Weights of a small transformer language model.
Size: 13 layers, 4 heads of 32 (1 for keys and values), MLP 512 squared ReLU, vocabulary 2362, 2.86M parameters.
Training: a variant of SOAP for these matrices, 3812 steps.
Each number is 128 + 32 x the weight over its row's rms, rounded and kept within 0 to 255. Layers, rows and columns count from 0. Numbers have three digits each. The size before them is the row's rms in percent of the matrix's.

# layer 7 MLP down, 128x512, rms 0.224, rows 0-25, columns 0-255
094:134161143141095085100072129090078137117075147138118061091148118160105136133156099105082138126152055174168151173142162155109140072163083129134044127098128161065105093076164149102085132150098111125121122130110106106079174095121149125116164146145127134128120091077163123079140091175162085074151126082134116148091148110160133065099183100112178081103108125098137141137116182165067150140106101168157080176136121109139131138104098143106126109123165100098202050155112118196093148166162109149089126097183175120137121147103117156187165058089105147167097116123058140056126139168119164101186098108156072156130167109089130102138102123122085155104097091104148142141079113181167105165051128158087121124149040169146094064100096094166119084079092094141180129136124122150098190139123131
102:152149123087115092166129114098128167148107194154162140081132093159113107156153087051185162136133120147104165180137118170130149080142190179143147106133138094129151099116140185116102195175161121177126079098197159128145113157094130188106118156139152162097177111149133194089157130189137117140150169132117088116124112141176140163144114094060138121086134095085162140114088161113139155139105134117156163075079144097155088187164139169092159132134200117115155180036122107135189207193107154079110115075148078098101121073093116151136114123170121099107180119115103140116144137081116115127179163153113169092105163151103151114082183123159105120145124130176112159133136081133126215110121103140091156155164162161116184135144149093175090171103108129165143180114112143141123145119115169
098:142174107166172127196110107122112198113108142100115117141163121093107142120106106176138125127094127117214101110167167150149144126158105092042104153094097136099117199142085175123124160178088140132156080106134136112095174100151140089121124072153156145166183126095121141161080098106093151096138112158143147132117094163163160132146129112131080081128011128121072130169091108093132201166124118122059031101122182150094124175155114123126126123085088143166102072152162154084112151132194089155099142158149125124124101079150155116120149173066167085081092152126134076154120114139154065128115098095178164124101127178127134031140132095183138115119154152148175172125135164150140114175122106127086113113095155164108122153158171144131136101153089104114114149078098115131137142169092127
097:154082215140105084143190130168137173156211098163153102116122099147105097120074169116109122106154108129147145112121101116149133150080163164096106117134111071154137179129136077116157148108072154111106102172177123114109191103109157187148131093094106141155144190117140146152131115088126124122156116119077098133123084156122153166081139139135155113187048132108124203176133165170118118102132128113167161202142158071129152116075105139168123139077136068075179097160134114159137071056093065077148104137126112113116064128143123104172155119140093137136109134117180151133158103141184120098093120087108155102143165143173133079089177085119115169086135152193158149122128172089144088118175111151162050140114185095114119114113165103077127107165115166176130183153114139141092131129091086
102:143110104166154162103072084092085121120132117157202155127156178077106198119160132106082074191125134083166156166140148176151145157172097135069079202100134091173147144063166132103137143128118097179113186152104129158151182172132034111127070070156139147124090119090122053091167141122103126129194138129080136121158107077115120090139103149149119144150144148135049120098094129157153064158059076108165140094138070175166142133139092131063191136099153126047118139138096082129122118168108131171173133131123121171161069149104114100104166069138165147134157079124166139088123208146130160170169067108140102126104112144091079121120147127119091127169125089129091126183147151096115176134064151161134169108104075136076126137131106074126134152154093108193076110122128183198158108173118161
098:161109075156117131110117118124099119143129172133080107068066113065109095138099120164196104155058128125127174090123167078115076084121137126129172112123111094168116144051143091164147171120065113121188168160046154147069106139131106184163102062091084088120116143182094168089182150099167061139124158138176159113122079119102131066098181105114167144117204075116065156105162152074099092125118094130104178090157170115109083145110172126143141132173105103156130145105162127052140119173143106056143058147207146194136090144082115150117102132126134141073118127116104179077137141093113115160106170183141181123096103148087106132155154122109114131101112083124156130144096123080105121128119133111127130104121155142166101075134107090135103101157097164138188105106094162128129149103117133
101:151116117105178082113143142095145151092102107095155095051172130115150151133133062109109130097163091197153103150163069084145179123034149091084193140154136093152103110124091123104058189109158095083050078160160156092120171183092076131160162169150032172165106099136140191121103137098109108144123137121159125137137134112126151129162113140175175151125076113070153109131121098168126121146113092117143145161069172113146115059136122090119134123122130092153145125112125070121104111099117159144082161130126088097138129117142159096208111165128100084121105089129123052081128164179102126195153126050116173125162100115151167093132121086147084103123165121107148169148100065116166081115129161137122106151136131174106099168154158192161135109101224131099049116172101162116106104145126119
097:155105148095117148166075116107079109115080151113116160101131166161096136157077131093189109157104120137092133178123043197126107089102109135129126088157126096139072089164094148144156094132115154154135107152126152172129150101148118081092128141120052105168073136154159171119095105199139133137124075092124144152105147122137127136077136158100114189144089156135124162112145137093127174194107105126145148081136020143140152116120097153184125105116124166105112128109107128086102109235112123119125168117085109131097121084114109091081181126090091100098103104147158098139126107184073153115171144166132096189106086156157131083110153149109133161130153173195140140129150125066118153072168139129117117145143114110118142120123165122142130125146146121083088146132115108136171102083156107
100:151136111112088147094136108180136201133132139126114176204155158124147176134149179128132115133140081137136090134166176118164149163100069135141117112184102131066110185097121181125133090097133080126099201104093142118170202134130152142109162151110109124104119097069136083122118131120085109153104128144130120084089115127192125066147119123118103108168089154230152130091070133094146072140174150181102129159123108131099139108088114136155157177161116123164106093094186129144144151136100136126153157096190118149119172169165134142137059098130127118097042107152079093155189155094174118147087106109183136219160127131064098107053126150085114134121160131172176132122103134138201092117132106126137134095156139077168166084094157113120104069087104083099175065110134133129069177093080026
098:157149140119120113160124138155134051100109134167153153133113138132078117185103089127094134138153116124174160187109096118126157219123067161081083116144150179097169149072131125126183098195156133227093095146137131150175133132151114113110162121161104121078097115043193116095111180123121118145166134163094102139154093183150144178160150134128135131103195164144130111137097101155120162093151087092107070082104083145026143083132144152114106128119064139062134122172115129130119138186157158136148174179118177085104101181118143188101119142187130097138146136096154105169097094146093120130147141128135071127161171112106143149080152136159126118137181163093112137162155149081157154205124064125076165033127116118046117101091139078094131148086090139080131150135173119085142161100140105
102:126116167098105109096061090091148140130156119134146148126111131147132171110133119122097120133127096171112128135069152087166160084103114173095143101137105121083136131133107108108164085165197056090094103108105096073123108084140129123151163056139149095107147177179092107165141147165152157131101130113108179113165162180120102114131181094144134145058170084139106072074101065181124126094137108093139092130135100112056093076061131076103161079138184120139126133087109143132138172174134110139094122120112133072074110129119094110082130120113133153157140116107110138067142188150092126142125098138099144163100180230221131114103074122167130111169130119122175146129120116126127101213039119119164123151102154145143189138145075188120118113150130088099155119175129148110115179122177179
095:095161111108176207101112148204105151166200148088112139163148135192133094097179155109104108146125130136107126118095142153114163113135154094065093050162119189070150146141208104166111133086125125133150156171205122147122186135108130116141088102114139175182157101134077082086132078137169168133112155109184167194131072130119099134204118096188148109111146185113082093145119117078130162104108125153071106130096100133098158150108140163132108122105096067175142113165144159133154121149139115139130050053172103148065114092152108120157177226130158129137083164090123111148052114187100152140154130122120093142131114166131128138135113148175174134209121116197206074089135139102119161137102147128147105109163155192117151135072129126169137154072123124132162130152075089096110147174180112
099:128138146202126193118124115134125137159106096143083142147129173081148097173095184131098156083065117129136190093142147126097112058073089142193088112131106127159118140124110157161091101118136058088085151066106172152145100122107108165130128136110141169181072124177135098137077079216097077166119126161088103120121188086181068121085187116134156150196067100093143114098078124134139111141117160149173123137113103119117146147104064174124121135099091117126165124125117132133114170179174173117138062133103128141125139107157115154107168120156114144097122055134130148102117099137120148125098136117084147178081054081094101122105223118080125139136098113148154149106098126089136122113153126147105139138108123089140105169117118130081144089154111110196113071098162097126165160090118106
105:147125112109080143114142074116135111095154166098110110108091166147210200076119168169111161156151026101133112150171151121144109144102118134116157155111084112115106141131127156129073062139103133166122151095128124113153092110073135098082082147131175094119126119151120146145099194088182127188106147180167148037114170129111058120097146070082124145137165099073128079103098140101176149144140084163089106188152181077072144138124156104061085106091155135088097087092149208103144131076119120155138172183123110111102071056128109107094094133122161157103115159102093126149062142117097135102096164074155116156114124153101163122137099139129095073193134156055127172093112139080135122132172148081131098111208071151136153067137116102145150187165165148134090101089138092171090121071137130
101:139096136115145121108133108102075136081149156210161121095071119134108065113095076123144156117118153133133164172182114137142096153096210075116126112121113132111116070164191173145156144144154159165095128091174109119124118144104201149118144122103127189169169105141115166130100122113143139126172169162167163097140138122114134146101071139138114136100135122056108097164153174168135122144175142165093182098084141110159168119087119072184203126128193131127083139143099125074103096109130118150100075198105075158087071116130135159098124096146175112093169201124153127139151147158179105166132139097125105075133092112098058138108142149162119066150121154106124118144180074160145123110157125117087140175114167125154104128167097123164156147084117119129115108137127100099094082106141108
100:154126109178160187145113181083164130129106098193101161160104114104129190115144118176110112077163096209103145143142154160123067144124116036099139213115123139108097117127115099138150123145164081174168061126127129171130127119156087192114138062175154109138159121114099124130184134127128177120173082145146142132117079148139122145129122171156124137169177131114155152139143097154152097115162153099110138166089078118162086142172165121112133170183093112099140152172087121140078147115120109167105118122144201120190149086071136090107147170189163174183124115110155171148075089121086137112081090150139173177105166088125159125099088136144108131123152146119119168156130105163045125151171154189147126107171115142108136098140161098204127106153123163157119106154122108143170161109159167
100:115118132060119140141168116163107152101124102153163155145120155151183102131106122121133173143093128144114117107129110099091130113123151125187105164080116057083112175140158165080097162113114176167105090122189132117145128076147183152126125102082106172106153111108136118075079127097130176138080154125174140125117130071173124139098071133134127102070158097101122138145129101075156136123089096165138123172097162091165101123132134098125067083159158135089151129082107144164076176079132115138108104135159110095087068069056152114101123027160086136125097180070153137137128131101063103158133164107185174156079133153082120109102091096095221120160071113099133151125149115113121156083140081122105107131122156145113148115087084106054081117106125123120072157082139148118145052107126133
099:148175062100107092200139108105104117103111081143096165166079109106134133107116142103082133201167118144104065118115115112091094119104173150176141132153104086095127153160162153152166129073120059148085177125143100178156168158095106106119116154138122140112139134087113166112144069101128134132118169203076130112122117103169093116091209137157093131139173112142123161096147132084152101131157110107144110098242095155092133115133118172137194127134073105091181118085101104125114162053129093065091140153145157112122117154110116123113143096135071162162138133172167135142085151135073145136137121152138072148117134104114133095065129124083123060090097136110082132157198112116074162170146122141133104126107134150115148194136079151164164124105130098099092145191184141113134125133127124
102:126145123168141056125135136079140130135126200141126161083125131118185119123173104145178131135146153118126100098125160125135161155116121165136081114120140137153168146171172104069118134123143089132080146071119087045148148130169116139163183088120100118120123077096123106169089132151157106153104074130138109124110102115109119133161119095091156141080172136103088149102100133112127125116082102195164145080087139137129147135100133100186045108144162141112120142082131147168150096096084152116099086179175178183060120139147168149141065098161120095129126119185175201123101090118110156122091095071144171080157148125161171150107108149154157133073117080112065187067103128154134137059122146139120089130213085120092157111127071096156061203144098141151136130158124159087160091105142124
098:129094141081178114084164073200141198105079122128161141106167068117066107175142132167156103143113171133164112151211120112143095138181135088075136103126184100094136077130181119118153135181131141152141166141082156119148153150172118097129139141142120134089150096147172130169103063101176100134129129114100140093166206079186148132104116206068139129154126149169113143104108164141157107118122084099168146075159173099096098183168179101117112150126072133156195144110135186114176110137192114142170141171165150062114114170124132133124174131127161141168184131139106064109159138107124147129110060138153152140096124119096125163072125127153166145120134115156089130123139152089155122140109151125117135086102121122131100150081165098143158094128186101154100052163093160166125146186131144
104:065063098097114154148158150107114118103059108121148136095192138140162158131060139150140117110034125187128183106070221158122099183109129149110103101082136108146124146115135131149161085120110172136107134059163107078110106149186114156084104157210143098131098110173142155172133095167117130146148108158194067146112118105098166155084138098109119114138176154116109138208115141113134186105159183193156122163163145216146168172130120118113118125072173089128080125065108133073117125104068141143141142151048148126124133084083110119093104150086127146164070130190146111088095134114089107154141105127124128140122150123081106127123093111114152144123153133100103096201112110096142105173065141163113111179121101116110102160125109088159155147085140141136149137111192154135146105129154156
101:054154126151080153136095192112168146086154134161125130158110083140127088166144168171162122205112113120146083158164110147122085120138125108067124141136149137191088066135064113121105123157142101168143127105189194126131111125163128096135124091151150076116096102158146165137115135147167087126132112233143121094161170220206162122146081118086116113122141140161064118098108093118134121125114152143132086180130146106087070121136134158065129152139081097136072116077125146134152110165137164131158114136172120169113126155127191101184144104122130143109154094121126133141167133101113112174156123134161098156169139168073171120078123117073152139104122148127075164115117098068072089127111169140164140180140172123066167160099088125113139095072128137151166126125086155110070101115083123
106:129136157124098157102079153106139105119113152143149192094080111147130117154106140100159132102080158155163165126035136135135143112162116101142137136173188065150078142146157125084127122141163151109180130152156083130185164113118078096125166171155131173121093135124180110078107128153130131117099129110137145222105134132161124089115131133095099166069105086102101111106122166090151155131129208166075120082128143105190106085121143137130076141138177168099127147168169097104163078141117141183095138117175073187115143136193151160144089101152174121104115140133149096176191080126196114144111127167119142136118184150138074114078147155106126182093155103141085111177205114149149110123097183138108117132156146163140143116144108135156118095129151148172127128090133123116146164042155151
106:162155088182070120166121126130063072088091131155155073096158100149120171123126119177146131179120147093121113118165092163119185102121105077090130132124105115103115148113150163137132164061159140157106186165133127139122127087080126119158146083123153116098158106144091168138145192130152098110134068148131160126115144146195100140100114111176098149112133102121160138129180117100090054146103077120165099112035099099113142111156101151115145191110223201144137138029174154076099112073160088169094145156176164072096123214150099062115091148126126139116099192066127121158180145129134123126118118091139164166173150157150069102120038112110085073147126174082124133159127138129074131077171142132131098141138079133170146114142137198091103101077109125197140104196134172141066127149136135
099:076130159123142157121126143084179099107171085124108112082133088119186119130171155108092149102117132128153148159161105103157131121091197130161112187119107145127116103104139122078100120128101173118139118132125098141082089083077081166110127143100092092176114143194155122086148200136128112068105147161134129196074147149162117118110199104083109143139121167080151092099165115107126116166143120055128094120139110132162193101109077141105143118141173109122086074117119107131149142173149115052150131158066117125125136129162105159082137168150123128181091127131138118164175144098151125118106164145189145130161138159122125096135140095098095133226153059108194152172148135175063180165171150171107177060112130155110156090127153095113080128179152092086199146098110127086126152145119092
096:099170155114093133130088087113118069084116121081112158154162078106198083090100039154107140107113156102082129183073105123093154100137094120161108114166163134124153170141133107082178115083173091134116171094124152141105152145136110138167162183144127148104101159073111156158154128136124108170111169127087131122148079153150147136162110137123144139109164130143163159134141083050082166135049096142141153107075089133111127149137186099143122082096107125209114154124133061098107095106129121125131092112123067087096195150095151130076181104116104207102165115131161054166155118143137096155129116153092143118139110114173144134130177184099102152126149150134103096190162142077138189160182190144140147102154139191155123153132152081168166074120142107101134124085200113113093109142118197